python train.py --hidden_size=256 --head_dim=64 --positions="rope" --qk_norm=true --attn_scale=0.125 --bias="all" --init="normal" --init_std_qkv=0.0312 --beta1=0.9 --weight_decay=0.24 --final_lr_fraction=0.0 --batch_tokens=65536 --max_seq_len=384
Each number is 128 + 24 x the weight over its row's rms, rounded and kept within 0 to 255. Layers, rows and columns count from 0. Numbers have three digits each. The size before them is the row's rms in percent of the matrix's.

# up: layer 2 MLP up, 1024x256, rms 0.0895, rows 661-713, columns 0-127
# down: layer 2 MLP down (transposed), 1024x256, rms 0.0894, rows 661-712, columns 0-127
up661 101:138091121091147124155098122145104160111159148154100124094121111128163156127154139125084122112114155071104151147133101147118118131130182120071132113154068109160161136126124138156149149147113121114131125134097115145122119128154110102119133149121115136098135120134135149123093147137126133085181111153142157148118129107098211143095080138104122153120172105109095092145167119116092135109122
down661 101:058192145124077122144107129135097113099126153153226084122139090143119112134152130113082122121095113154131090139134166054129106143119120148156156159123106137162075048150095135149103122121151127160121107148101137140125081124129100102112118139112161107147170128139123121167136104135154112118129108139146127158123092128104115100132152104173126134111136118145147133124132100108148144152110
up662 102:122103144117140135093103134130116102123087146115120138093107100141152085156111111052124136118145138105126134116127122126121082141072194115099142160148127158116119151117156111167163138146169144146201122141147118151157090150077128092114081107172079135109127078103140112136136138117151150093119139099144151098112146137162133136132169093115114138136136112108140117089152103106120131073151
down662 094:117113145148165116156125105139123139091156097148155114123110163162096113173163101140110106113127172129150119125076119138087145134162160131124117105085126116169145088148113074088105142142144172064145133083140141129131119127109147125108102165127147136147096112109124134149114138157103149126140156158098136125115119213138119109111142147134050124122135148128116178101157120192155146145128
up663 097:156113135089107118094162118147136151150136136131190119112111101099157119156143126111098160169119107138137120127160068106125133138133131129065152146114159155107150140133152119101124129058084102120145127112134116116156114128133156108137094129126138070116151097153142144151139150146120132092141133109143136163150139132098168142157113143129149131137138133137107103131134132091084133142088
down663 099:139147107115114114163119134125182110120144107114119159116079138098126102140068125126152130152150098147107139153124180135085131142129150143137130135165173102153106124153094123132156096180138136082125151107169121109087096111103118106125131156133122108131200128107135123130088148135103140124112092156165117120111148144133147176143169126124095135088131114138144160096094123152128119123123
up664 100:128144169102116139161121144128159143136125104166138100115157109098140149131164144152126102119114134112100167151112157114126108112110111112143077098150137146120143133153112122134140106117133119186115139094171135171154088122101105201117121122106143101152150125165168097099115116128155131111139114154122120167113128130134172153140103128123178130123160076111122105121157094098130104139101
down664 098:106136082120130103117106162146131102103135105114123130121137139138134115132117148136108133099140110126164161073117096110140113121114176158145117115152151137137134000090145106160136128165098139140109113108120141112135116131127111133137147124099140148173112117128090151077122137124145125118102141141108167121111147125164158145144142151133140127165077138163123154155114142165141080117158
up665 103:159160124131095138138151136161126124133149131084090090109126101088121135126149123129085128095121175153123102174133115117113131083078153128149108102115108139149130154112076136102140136152136126163121070111135086100134090154104131167143105111142188090163131097149111106148136150145104122147114143132128130092147113114117106113096163156160144140144153108135175129115151141113099117141133
down665 108:103159144129116094120138076096135157157122145141145103135113099141139151121108110145166132127144101137117122112128129092115132144145137139113153140118115149091166105156185131182146139144127137121112127128107151139150161128103077112101103125081149118120131195137149129118117121141125165151113111106099160085130158146098090136139103145118178118114134148112126120103130134161107148125147
up666 099:135098138122096137167132120118180103193163137170132127139141110130120149180106143116144145146091108151133117130133138134127117119099134128111091115100059122192121147137132110199138132112145171109153130144138104205114121142094134141141114087120135075079124149117112125082112107103170138127155130161126118166111142113141128131115120147127141161115154134131124094171131107124102140131106
down666 096:090148114123116126154120129174082101147094116120105142099138143135175128116088126140156143106130150120131095120093137125134119129127184108086142144192130137099140063173135113127169167112123114120162137100149142123111117146156146148099111129139121103123155102171083125122119156150102106135128137108137150082120172134149121096139162077105113125143150140120106131167084062123152123121128
up667 097:143171159102100144128150125116134133119090174178106125123122110151129139127143107157144141134124131112141111130136104129131109094092136091174088075123116127084154125121153157109171089108152114126126118152150146105118118117134133135063093109130111143145149126112115111136178169124130170134133127152123164103104140158151117147114155104179114088107136126117153115126134125116143133104157
down667 093:163144095146131127148119152139144090068157139096122052108135097131146144109147165147105128159104110159097074168110151141092123093145124073140133152145168153128127151138096139078113126098155126192149132154115161114120157155104128123119107122149130157072118130121084120136120139157117097099113111128154145119153152151117145097098148146101118110145132123107089152115094144125141138104107
up668 103:133089137122112160152155105139098097154094146128141119136102133155141089131127073138149112096089143126128125096124106141079130104131156113129118150140124101110166159142124133110118097119118125179129120086125110117170127142120139132129118108140108135173106112100154182117082120173180092153150140083147132071155155142111176128100118143143132133140134104138107104116120174116166121080154
down668 103:127144115088157155097126127112159118071067131073094143149132112130133135144114112171147128132079142141121173100155147174083139161122112125125163121140096143153154108144121151127143106134128129130126118132161143131165137162116160127130153181105154112113127155111091114138151120140157124147107094176093147097105158099182128105167113136073135139110131109165132162149118145175140097134121
up669 100:139100125122113148134119112099145130132102120101163124124100153156145123108094156109119098111162133125140129122150116075122121139131147153132141150107123100141128131172151147179106121141086130109144108117141110098151153123096155110120148134120144091167123107109110186085163119195150170122084133138149105164114173136174190124129138136098129156145200121133134105143057146104143150089162
down669 095:139128134122114138072147127163108143162128156150118122112139106167111171118101092141086129183081168116156149139096100129149063123133126125156125137118112148100126104080112114145075102124121177128177114097133142133137116123105126111128117091154102144112106089161174139088125074103122094153115123086158132120126139108082098148131166128121159131123137160119140166160128062142120152161138
up670 100:134143135110143171116165140127153112123139170116123122176108101138158113129132141119099100107156153098101138177129104112110104146110107101131126092159078153091100145133155137147178146109111125138122118157158061147098111130137151127130126154112148116153146083124133125169125121132147198149138140168107140127160086162101093121122129181113139100100155105054139125130162117082162129108163
down670 103:132151171131117077128133117109139087137105123125143130137129106188108105150149115133145102146096146119074121157090111132105099156156130155128160150137130126077143135161105150152121150118106173117113105111123071181120112140114122085110120146093121168068132157126203131135140103131109172129127168123126112135139133120096135075150145146189114087120095150102111154092128140170141169116120
up671 106:176094141124116157125121121131083079147155124123141111123130130098150148127112140105111080167122141130155134094105135094076102090145130151152165151120128126177150158127129096180138098150153105160098122147126115127154112109131170159119094112147110121131137113139155179135143104126100145144129104145137092137093157161113087126116117134140144140151112147120166139132105140135139149116102
down671 111:101122129158148147175127143123110098134077125125140155142174134104150111117141159109155098103139126169104154121131093130190117115141136147173137122155130114143115174152182109111150138103154114138141124178127133141135103127132169155118136180117178110120117141125135092124121157118138108129156120116170125107163098131127154122127107154156144152126117112116142122151114095126190121124195
up672 096:139130135118112109133103138136118129133158076134169096138106131145108138183145107105115104104130154144127117106098112137099104152098125093130113143176097114116082161155123148122139120136154065105146123111102136171141100111159135154123085154177111142091112117154175131145111160104145126141132119148117134108155165139187135150118141078143108101122118117170112142166098142118130140099138
down672 098:141172112081177142118150059140112147144128093118158118127151145178173134146144109133129133110108180116140116095088140136139150123111097100120124108144172167126127088137135117168125113124129124138115115136115148154148127137106130110095079141083150123138111115114148170095121134166124133189125148075050148161091120163111117128097092139134139151128127150093108110154128114132120136147152
up673 099:139137085100106153140132091137124104129165135133123141114111111141134168117131109156103141147116125147096173153122119106129150112101151140060134151110134090123095133132175080138112139135161085157120147117151095118173115123105172127135040144129140152119108151127152144144109103082124129121138111096146122114112144149136127148092118138124149132128147137098106103128117168098062146104169
down673 101:164099135185158130130109124152168164126095160119121148143152153113166105122124113098139120134153149135136090140150112116093139114117095114168176115132135076140156108129111152119128164106114149096124111108148161166114107125163154116117117153143165089144115103108141134069104183165131140120175095158116117152065128102129133088163127122118099138152142093148101148160145136128173133159096
up674 098:196134145115125141115100127106109123154105125121121139146152116098117143125125155107130111077158124121105131109127139160118130120123168083172129109120109172122126127124111090172147128171143129172148141190099125139119126133111164143119111137126125104145147106082157150121119108178141132132106127139127113116169104132142119138089080136135141121168134159141106124143114113129132161167167
down674 099:110140107113147117152102124147123146155115119141159139121167188162147109119131132103113118158119154117139090103121134143133163107118088123113157124143182073141104161142123114110103112127081153074104142111116084088143130156148114125078180159165176111104114139122107130124106090120110111125124113135141128080107124171112136104076146097163103123113083129131131145147112125180145109188145
up675 106:158175131118109148108152081074169142150121102148096128100139146141153149178108123132143110172137103132138153130134167102129107118102124116121139141153108136120160148115147161121146135120118099103186099112122110131134103104151105136148125087118146131110134104101106144148149118096167113118136093176141131130159152124111124142156089091077127133122183132134158118106139175124120152106116
down675 104:109096128071144108111113149109166132158140171163117170128132084152114120096141128132073151078161110121149105160117109120106151112153082102112140126126093134148153096117150172135112122147095119145096093162130117166103122097128110128213134080151114149146099101133118112164124103120107113132101103094107132115130141131129100108136147183140144142161130115146151128141128129108128136162134
up676 094:148122149115113178121113154137146107131157132121138101109128131144072126103126112099095066150133126098148137141141157166099143110141154111073078124086106128106148147136093130088131099155164120119119156152144130138127136089112151092146123198093106145155127149111127171120067137116111131115125137133120136121120155152158123109114090095162133141137123089146123128155163081067094159104103
down676 095:114159167108075101111101136077162129097126134101128143131140149141177098146124134104124149122158155132130146140105116141099122165101154151150114148116107098140112147157152099152118087100134128139110134108103133158120113133150133112132073158114125098123164170135089135158169141177124107126108125132169166129138116115091131162168130129140066112121145156106112132135172095113189133148126
up677 103:160090130125138128125102096147083147109123150102093145126144101119120151134128111107098130119120127112154081119164127156115151121120157049160110134186119132133115168099138140153130118086103123144173163117145129104127125127155178154151143116146126135126123113104104152173137131125155136131121124155131118155118136122086121120142123143105128131131161112131172123112113136133107112163119
down677 102:129112167102161156085114146128141110145143130148144138132129106118130137100150108112127147147121122146134138093145186122099073093126105113153086121121146161136092137102140151092167102159046154097108101103113147134116113100100132131140142180117146115119120136116109106134144100111149113115124088157162101157123112093127110136148115127161175113100119083117157107122152129125104126130148
up678 097:135159156111112137103173109149115095124134162154135152105136148126141101151107122136134162123131098104090129143137132130096140098108148038154116094111148132099097125142149095140136140105096174129152128099094126129112115142164177073111128135085146169144140081135110168131097100168177149133086122099106134087171117145110104122152098111133130134118189149140104127174134138077124142135151
down678 101:110156169119120085128133125130092157113153116159175070192131117111148144153125161113133120095155133130140129109132119123133101132104147149131108141108077106163132133093105112115113093150172146100125155119180096093117135154124084165120160156158138116128138125123109131131109149079114137147131176120110147127149112154168135117103102130159114097129139091122159086141165108123117146118171
up679 101:147119089112101140127132119134134091112120143138120079147111081154188115118141079137067150142124120109154140140163155120069120127123151142119112139146118113098116160152146131109133107135128124186128121121123125110182124153139169096141141155136127109162152100145119186123143121163118122142111120098095136154097134139117099137135101171117167106114111123111121103137120160069078169109159
down679 107:079121157150122132155141106157108128110128138174132110121153125142155139144121143108130110136119140144106148099127136117069110152063121066092081128093096149089106132113091127158128124115120115144120139157159157089148096117144167132110128155156120155156144125145110110124150129107167121149091113152112115137126117125117151162137119135143095111093141130146075083069141058077116124093132
up680 099:146123121125119169126118081173139176135122103126140143139159073104134125166149091174103110150139148112178110100150164167154141116116155147130105093115124163073137163129095134125113113116148078131105145102115096146157172161146154153115137138074120097118107135177153157158135117122133137121113126118111140164109160133169146153098135130170150103141132140123146148139149099110113166108119
down680 101:131124132157120108130113165120126142122149156113143110159100180110123083108114153112151139108123099186092175174109144124179122077134126086096119120148108122160115142134120080132109204112117151126120150089170091121130146127114153128104150126182132151113153123129148136119194104107153136138101106118111110126180140175138062107139132151092121156097151144164103084130165114122108112104133
up681 103:139115115125141139132110136181122108093093131171180112115137111117098092114132102115112145129116123105100115120121115108081112129129225136072127132153150187106127141095104154091151101139177138119136111148127118131151083149166149136130100128096116113102097134119132116155156133131117150120121138118131130130092118146132184129110107086147142146095115121129166118135101118147113130098160
down681 104:099091140097153141100141100094186152136157098105121117171146115148155097089077132112106134114124103130154152135091152151147142138127089125120162101120123159134111181183111113110169151116130141108158088102119106124121129143117121141148100146153081118101098116083156128133124145098130127136158156132132120149145119145124129136105109124157102119170127112151140100103137152083128119154125
up682 097:175149137129137157151116092127116062171080140150138135153130111074101107103128120149140114151147123144148133152176092112098174156134139139159088087101120146131145140123156138115121120147079167156094107139088115152123082108129137145121130103152111148185158128125139116129160120141076073150123079114082102158144096130111135116092142166117149109127123116131137100121118141048122147125118
down682 100:134147096148074118148125121133072136131167134130128118124097139140099140165128136134144135074180094132091108076104092139143131116116108115101113096177119095143116114103153109145128151165161125130133167122106141164093146120166103134165127138141136134123120169127145093141109136142107127180134110109121147122130118098130119110135119121078132131114187134119140132119137170102148109118159
up683 101:135104130123119132125126108106142119123114122140136172141115137119150155120196108164156115141121169151148135193129130118081148146116130117127129118121138134138119134082125128109147130110163126141140156105161098129111077114149138141131127044126128129147127111158142107156148111171119129142154103104158120108152102155142150088135117127139144136144143109096150116121110137108161093089166
down683 104:155113161086136156108133160144127111121146122089140092114100115097098077112118083102114145124126109130121121037135141137133148149158098181152126096144151092164147131103116161151159152137092127118134095112106168100093139137149167096126151100115159154149137124140124110128150140139163116150134128100115147160125124089148149105156102117119146138149131117158136118121100086130135135097146
up684 101:167137129121074143126113148152176172124143131133142093111138120116134146143117121164123121108148148124144087131134133146121150126089133166140111099141151154148113162105143133122105077198145149185096133151095105118114138123068160120127124119157121149125146132110174140102136111147151135093129096123143115135199142111138112126074148145167139131144127147140139113131101161099111143158127
down684 102:087143170138115126169147122123128128136070106138146141124134156152112148134151112167105134144109113130121129132142118091112144140117146111153129107118087136098109151146158115113132138156138113136096153109125151150158144153114130120128104126094132098154128163104160143134143149164109124115155117103093149146082151102125147102162123121138127175110102152127100110103138176173136144133129
up685 099:137118126136121119156112114156125126159158126147096108128108102170084170125125162118160122146122156154136141105175083136092128112123201148159126110149110109098135151133111111143156146103142110133163090110168091143097116145125152141145128081140120111090135144128138146157143120157156123139146119134117083141138121112113149127105146098134150163130121104129125130125124104093153129075163
down685 106:127152128127080087145144173120151141164132122084174129127132125098135085132141099105095151094111134120110149111148166144143131147114137134116091136145129099140155156123104113111120111101089128133126166130121145099121096169119150143125151136110116101118124131143116134059147100140133141096104140118193131134123130095173138108125161104102110151097104139170091099125134152159098131104125
up686 094:158102149148141139142169118131198113152083126132137125149112125137126121132086098139118124137122130125132111152129155162098152133118128144124105087152148139121111125166127160121209081121127109096116097092155108140124127125161159132121154157137149105171124117104118110136107107129134129187120137162084106105134123107141140118112128154128137147097099123096118142123118106070123141116127
down686 089:141152131127112122095114146140132087144108125149147117135146093111127119164164155149152127099141117157093101122136129139125159098144134112139135163138155092117149099134125132107104155141084136136130127143093182140129130134132092191078135117102108168111119127107138127097158127115099138127119152141132105138132117122125135100154099187165085124123158126097103116144112159132136117144084
up687 097:174107150113143133135127059111097111107129152138139154081115095145118109140099122102142081133126177130108145120137123099087122093148142104101118120109109086127105127137150130120129109151161145105114082134124075116120141135094117125123123140123147127136120160147142141162113095142127127131117104107120125109122133119173198153115073124152132111136134122130113141122093139116102142121149
down687 096:156161123130062102116103166083092144121131124080139119161135129120146189125134154123113164137145149110139136165137109111140169143134148149152100148115143108149165046131111123130163072144122092116166127098113152114082101091136157097132130119112142117095081116114175151138179110100136142091093072146110146150136089088136102141100137116152145095119126125121141131127149124160111128112143
up688 096:136109092126115115107110095110121137135120135105160122134114153124139161148093103094104138115112151127144109154149162136128108113139116153123114108126137101153112138145138181128146094129108153144110162108150119159134106139128141136085122169146105143085159130111090117146153130132126186154095126123168164089153120119174158119141128114127131137102117111173128126159054135103106120103115
down688 090:124154140098175175140133107125101123140124139145098114121125153129161169145113154131128106148091150087141102105137077117140132138149102138104147098151146113123127108127134105098116113152133114115114105105099138133107085130119102115151156106198159114131139127091149128089111134175126153130113091110151128122071136111109154103156117119144095104158116111122184130116152173185145145142137
up689 106:134133140131114117171123133140121093167124134152177128138126137131115121173101089094137105097154121104111158158205146141098145109079164116154153067121123144148149152125104130108161138159151092122131111124116108126114098111164150113116107121121139162117113137099131129110131093147092130120108106132126118094090074133179145133080140123149113185153122137124085152151143125085094100126124
down689 109:109145109148084110126099166145139099114162101113086158102109137127161109121111140144128090133131090098142157123115098140109136193095132105135112099117111131143124131118125148118147120106122093116131171115138112087106146126146107127142120147134133140141128127119070091131137153105117083128166175102109112125100125187140127127127128070154122126126134164137134130142127102091177139176105
up690 104:150139138125142131179155052156116124104102127145118115161112114113118141144134103133121151126105098127116129119161113117155161127121132116129114113128134122147130154166141141117143102080154117144120136113106083127143120120149135134113124147086108128127153107116116115152151147120169114132190109149119108123137064118140119141131127102175117099092108125156160142118090126111100154133139
down690 106:142115129124144114114169095164146133109171144117151148133132142120107135148074130141103104099113187100146147141107107163127122123130121110155141127119116104084109162118179144149137147198141143121127103139160153167069127095148106072139181106117154123141149186161137108118119132170109119128132123138126178097093124115139111131137155108154131096115108152144087115144114129118149134164146
up691 103:164106149096117121148139130111134112147150124121095165096095164135119159141107111120127087145139114100140099140141142103129123144111140134146144089141080095153137165096132142130111154128152069115160115126106091126152097129078136081134120117121142150115114114127140122069122127161171177111132153145123135097143123088112132186134133136183153123124133168140098166135103075102115139140118
down691 106:118126134150132153126111107123082132121152101148121111149118107097089094133100122161088114133155100197112147127162098117104144093136099125131141139094145147111120109112110132176163073104126124155132094122112129115075104133149133152150145117086100184104118121128137128145140115147154143118129141128095164124128117147101129142101086129130136133139133134104098119125158177153091160131127
up692 100:144122113114070170130132127099091133133108118130166129114118131100101117148158128179123129109119101114088133159111143149118138144120141140148087088158119152131171148127141106128126112151170101131134128104114112124103092098134141131118104135132157108175121098138117126135172146153160128130145147131145135176089127148117170141129119103190128129143117141166101126135074122086087094098131
down692 106:117121137106152141101137134120120109132151148154118158134044132129109128155143102135107148100102116124078139156173157105090113113112115097140155135111139101141094126085095127115125128130131125099155130127119100110161143152121133104169136094124106088115098142168136108128140100144137138136136087146112164135119106093164107123145119117071119129114123134143129124140165132168140128160120
up693 096:176111095140091161119150155095101131126154139076155173151107126100152159129111118142165147126132103109135106128127153123126105097115122124134129134115162110135149165145109136149143131092150124135141093158114119090145139148089163129102123123092203105172121105099123112114140102133075148145110136113116080156113148120120113109110136184135142143096176134149145157135078124100119117160144
down693 098:090133137134124172091105114119096129169124100113146142116111155117092107185093126112119150099148140104150086154137110134112097180129135158163119142126135149153080158126127154079101123147132093101149138178118151140159059149126119173112128124138142097143124181124118140107121111110140148078096129100147121139123140109128144131167105186177083161107117111118168080115097147135130137116133
up694 096:145147158085152097120130118149132147111149112129113104126154133127119153192128121116133125084150102132170155103166125066103096122105109133113151100132146098140156140123151122134158110138133070148136098125162120121169094106092140130091089083123105093134148117107079097139148144088168128145111157105140105155133135136188132153122155140160163125131163129128163131118087122100133137154147
down694 093:129118110140151141117138150089122098170156090107136114117141133145169137086117155087082142144102127156087120159110135117127158104136078117116159112082118090126166136165147096145117124142148139103114111107105140151113166143097113142122128133141118125140154116125124137118110101144126135104096075115127125139126136154122133143158150160128134171145162118157139102078114127155125137137128
up695 096:120154095112111115151104143144110168129108107150145136109083117135135138099158145098134120109081123102184103109138129156141120104118141093126130143168121145077128152141138124136183156162131137131142162094166121097137104124175125120087105120145124168166187104179152108146139123167088118170124113172099112125126093123114122120160102138131147070123139102128116106105128105086119142099153
down695 097:148131119149126162143103142122114110069168072145132132142133146125158134124106138153112113106115130099075177126136130130106125129114110120116129095171162076162099126135149123125118129147084094105127140099119131187143110164137185133142133110125162122128114135070113097159178127134118104146116120120131158161093157183147159075147133088137144123106125129145172067128105093123152120104142
up696 101:161132159137123120147106087181135117116068089113143135113122138143138142139143125119172120158068106134108092089141146142106159143068162169097112135124137168207134160117131096142154141096147162139138128161079108104163144137087143120094099135129134134126117104122098091176122127125159127143133105144111148158108105097122138152095161108145148108121111105158136093126123070133104129144153
down696 107:108140131143117127097116102118123097158106138124148097123160148102145164104100122148159112130133108087126162147187147099134111113156115163057105145147107152161126145145111094171137080093132128131105146112153165072157109111118148164101106108114158143116108102097133115107170124104119128095146103116167125132129142120161139136172193119122149168126122135157150124143148131109141142106157
up697 099:136131142103129180122114113133114165072112104176138157149139095069150119146162109122116115134142136116165082095175136145128106160123127164097160149163138155117150138153133121145162117109101092179135104119106104117209144133160131158126112109142121111133138111178188133176116129123115131118109150146147129131190128135129142157126120125119133093106165100121172110125086142096131123137140
down697 104:122167110114114121155184165111085125136124086136102113119118111108134100189128121127145107142098103132184088131091141124153106085126151106145140109152134140124112131130101126060119072108128125194130119122159119129143137117139126168100158112180153150091137075135134162144119157098145111116141148129139109156138125113108136189116153173107110112093142131115142100184113118091095146133120
up698 100:145144160099111106118105135111196139144145139119133133101130103120137099172095116120098086108104127091110151147154142126122122140137106083119162101110103127126112123144120127114168124097133124113173100139109101128120101151095124125109141124135137123156132111137151159103079138127126155128158136138110129111141108129189100129156138098151157117154147134107141107136137162109095178145148
down698 088:125080152104116147129162151145153138138147117115097154151138124084133128120127129121114131143117133139106123100131149101110128127080126157120144103111166152121140123124140158082104152122138128128120129104120125168149121137126129104106182143096098113139133185116117142136136109126106172132115123092128162155093141129132087109147107133115074175131104094098105171120126149101140105160131
up699 105:127109115105070157109090107096138127134139134154161164086100125079177145096149166155154128126127151130174127155143113145097138115135173104116127139140129153134168148161140065161127139115112134152104101112116135120127094158120136145149141135062128145141178153126141177135154120145096141119114048097110084151133106161125088145133128122119175119108164159156098134116139105112125188153150
down699 101:077132136135121132108153116085041165082126147120169111139116154105135128086119117164148103115145145084116138127136124123122155094114089108139096142148134111112162091094085147145104130126093108153080084151091132129158106145147082076106142136125084165138182166076095121105136150166178134178105112113146145139091124151105138145088089130118098112107120154105135136143133132147164115150133
up700 104:116157128136127151131116107137187105137126168155166125129164118105145130171127123137144121131127102135124151129101109110136096151052129117079092139189107094150107125109182119131134115070137133123107139125096117130158150146126161165098125105115130138130151115151140118101130139126140181153119124138120155132143170106144146174099150139108115129090164143167119110135089107127132144106103
down700 102:099149149135095149139090115115152104067129102090160128130132129113158132156122139117085138149149159092148126117143118104144134148129126158136135123107120143136143114156132128136174150130083123098125147122124093130095115144143115116142103186143134089129117120139099090154160156141172142146084125104118110157076101137136114127148175113102115093097131142154135099104156149111191131149092
up701 104:147148137138137147120105090071154115140082138122135140161156089107151107142129115102110151139125092105128126125118110066155103117120132107154165075142124165111143129136197147138151123111119094106153132123107136127092099129145141148101107153073112148120130122160137135158142147132167136124138150170121167117118148100155104157128136096111130120145150148137121121146079125116171177107142
down701 102:125112122110121141166127151174153171125146091159165118098084144104158159153092139143114151114125127122089082138119133133121090128137141133093082125137089084094134124127136133175094117135110135144156105140178149109152132129126145121130118107129116133126139141163136129124124074091173140163098137111132131122125135133073123094116085166112093156132126152154135112111132110101139129131080
up702 108:156141116122110169155080152128125100116156126133142113118132137141133145149114140115108158094152134123112184111176135131115132118122138163140147123174119115137126156160092098130127124156102143142083085097104071097102087150131147145134099079147145154169166102177120133133138125125156154166125096125137128117156112137146132139104098170107150151141132151121126139132151138055102168109173
down702 110:129150131143111151040105145157126094130114139156137147094097124130140139153135142168108117129140108151105140124132128115074124145117102156096127096119121116133122116157163125169149076112117119102219165102129120137137099151117115097098137176149139152121098121094137091102114114114092129159088078131134178130129118150147132116153136127107148145167100103148107118141160161166146122121131
up703 103:146090131130103129129099107162090127151134129050149168165106093141136166140159107152120117137176122127091136145136124150109116124131103132084161140122105182144150154112152147117112151126160117101155140108136101139160075101112134118165078071107159135143109143171132130131118122102124141106147101119131118139143148151142166133137128141149140128148157158087096120158126103081081141087127
down703 104:129121145138132122110111110120134121132130150122119136161112119117181098159119164097156126109167144149145121098136139142155090127191095088149162087133084174150131082129157145114085121118158180128094134098132100163137090116156169125141109136140142086105120141100118136092113174113133120137126139163095132140137121114111129114143133120123043170146156108103134124122142126128146173141117
up704 104:138131138137111145120131120099131154110112129147134106095148100124108120182151136149125127101136165143095120175142129102095085156124157077148157167102137129155126136135089121136146097127134093142139124144116114107094094148125116120093100103110184134125150128130153149174115114137138147113111076133191142081143154140132142111106157099162087194136130137133124127167128133066145164126132
down704 105:165128135164189106168098102097145107084143133187108116095165131126167111100120147120160136113194125151138158129132156157153122164153103143148096110133130166085173119198113154087145112129150131135143109114144147117121105162125144114159116176127148138087151091119106067083113115148111130113093143123105156152122143164111130134106117118143123107138153117137146145137121110117160116141121
up705 096:142143111099141139129118136161115161166151120116131148111127099126082150160153139135143117116120130105199099126140117155125136089110124120135151117157124113144132147142106126142141163130124073154125110084101111137138163171152137140087095112101121150146115124113110141124171101130089161142093103192133084182139136154103176123115087099121103116078146112131161128143168126118097166134104
down705 096:123122151174075125142128085130123164104156142150140115139150147129168115172116193111150131078150118143171142125130191115141111142133140123130114137143142118136147161159087111132127140122143118116088112140140135149121098120148104127134103157088095109180151094124089102091119145121140122123140122098094135137143146155171118124157157082148088117134152103108102114114102081101144151147139
up706 094:138104116106137121137155103119157107123154163113138105164141120089130120132137106140121107116126144070125144168124144115140098115063121155153112074137111120120111118103113154147128150117131139126152072149100106127107127115124118114140109140137137147104100105151174183186122114110141177146125113140109131115096160145166146108110143121108158168092124105106130125126159085117149132136173
down706 091:118129141088158129167113152177156149141148129139112151132140141134088092132111175144190100150129128120107135092126086143120111124100116131119135120103173108140111081138143136143142123145161167153079097124100106113143134167138170166127127143125082147113118054113090112109135119122128111117107134090142154156134139117096135111118168107106142121121102159143143160151147122119179120127072
up707 099:134119152139121151129102136135160100155176114152143144121080142129149123170110111095151123107142125086127131144151102103141120114142112128079158124132109142145164149159138121157163151093159120135175087133179106151169120146114119110122149106112182112107106119149138101129135109133123117120155149092111094117133129159135151152115115117153167125097141110112132070163140067094116129103156
down707 102:071155122107109121108105153163143182137088170101099130122169137119112113108128115103114106146136159164109082146143110131198174148164101112120113126165110131142154131134125165113132141118165128154126083122077146150095099126156099115135119134095154125097150122120123121112125139162106133147120144190154127129174125133101157101132124125113083124113113152119093143090124143146199161158134
up708 103:137153160111120135150133145093120106145102091106138135099116134143126125177093134100166110145111162096128154146154143087091123131093165101151159088129143137134104126125095084106136086135164068091112147127163134111124127131159175099103133125114134118133132089099107122152122118108094171111118120177132132125107127109072129125152104105130110125160124142140148126162154139121151162140098
down708 109:107081152127096108144129110091118122144162105103110090164107142097118134147125166100110140129128141062109148147111106148145089130060112134104162140106141139142119097108141160104139170137163133171079133113108148125102150105123142123141141099089126154117136137143109159160164143137165127122123146103112092185120117123108080150076137161098104128124127144149074101109122152116132123127136
up709 100:156125151124112210115149086126120119117145093161157122132147113160157138118154059145108139138157173109144100129148147159107110133149121146119120107154139137173100127104105172092124058165141143112121099134143110076126156166141134141147117133078101162136114111172102112098083136095154112139129125155139089107090099146126151111119076111158125123129118141093140118126106118120098157123157
down709 099:097143112139111094098108102093119142097105106102158120110130148137107093093145077161163150124157136115125168147130119087140130137144139105138120139154167068100165080119135122114152138192127118122158125147112152102121128084085138148121161150127165082150154144128097121158123135156145121126153122128150165152145177131179120121127158090135132123081165121125102136134170131119157118117113
up710 099:132152126132123172131154097154166102167131125103143137166126116149127104116114115145169147134119086125145149123153118131132127113101107121123169097153118093140100150108153129131117073127106089121124145152109101129165107133122143135148113119085151125107154146089123158119124124103132110139149141149138124094137123149130073126123128166100196139154137091119120150124061102107139114146105
down710 096:116122155084172102125160105127144134103127197110121140149135144130117168115124121126107079155090154162162148153127100103105136101098168174116140158160120118123125111123119158146107122124105118111130130137101130091127128138102084165150106088134183105082162119161100101112110148156144166160115140111083115171098150131150118145131162117111153140107104167136147159127116098146134144115120
up711 099:128151095109093178127096138161147140133145130119138120130130122128123123091128150138134088104118135076159107149151146165108079121153144077124099148123091109089134134118121103144175117161147165121172102094113089118134148156126171165105116131121140087126099151116149138156098120158162099158133124164123135103114172109122137140123102130142167135130171096101144101113099101077150167147150
down711 104:120092171109129135116123095138110100132099153180153091138139133088139136089114120145064130117135166116114126110150151152113141145168123133105124115128128112116145143093124122114146104130110138117111147126175122152120110167112143126105149103097142127128080143084142138104139155153140158161149094147140110167120106147128135079096180107126113164097123121147126148101109085133141124109138
up712 109:133130122126115118117107074155122173121123132112100164133182078147156110130144087135153126162130114120111132135155124143080099094140154133124151143148080098104133143083124110148126097127164112093154115115142093137127132149151142166134107121133145112133139103120100126150081125127168147118102084127115125097114128116145122134122126130128127160132138102114118142131150133094112132074127
down712 114:122127111136131126123122126099112144161097126152091159118118114162090154125123114185103101140106111145101130133106125172136133143123135157164133138112116129110153137092157145201141120102120153122104139111107110143133146184122145148084167152122141131100089142104138142096101116123130153115166129130145133096119139127132142118145165119142139149107152168175137166111091159159101110094129
up713 105:127119099136092162126135157088136150150129124130154124129130105163117174190166104098130077160079117140098113136171151121151105157112155107137131109162127088120128159095153127147149161106140117142179104137086115154121107176101168186109136149143136113092114137124114090100126114118118181106087127158137143116157127103130107128117146127097120125130093113154147126170099131122113144119123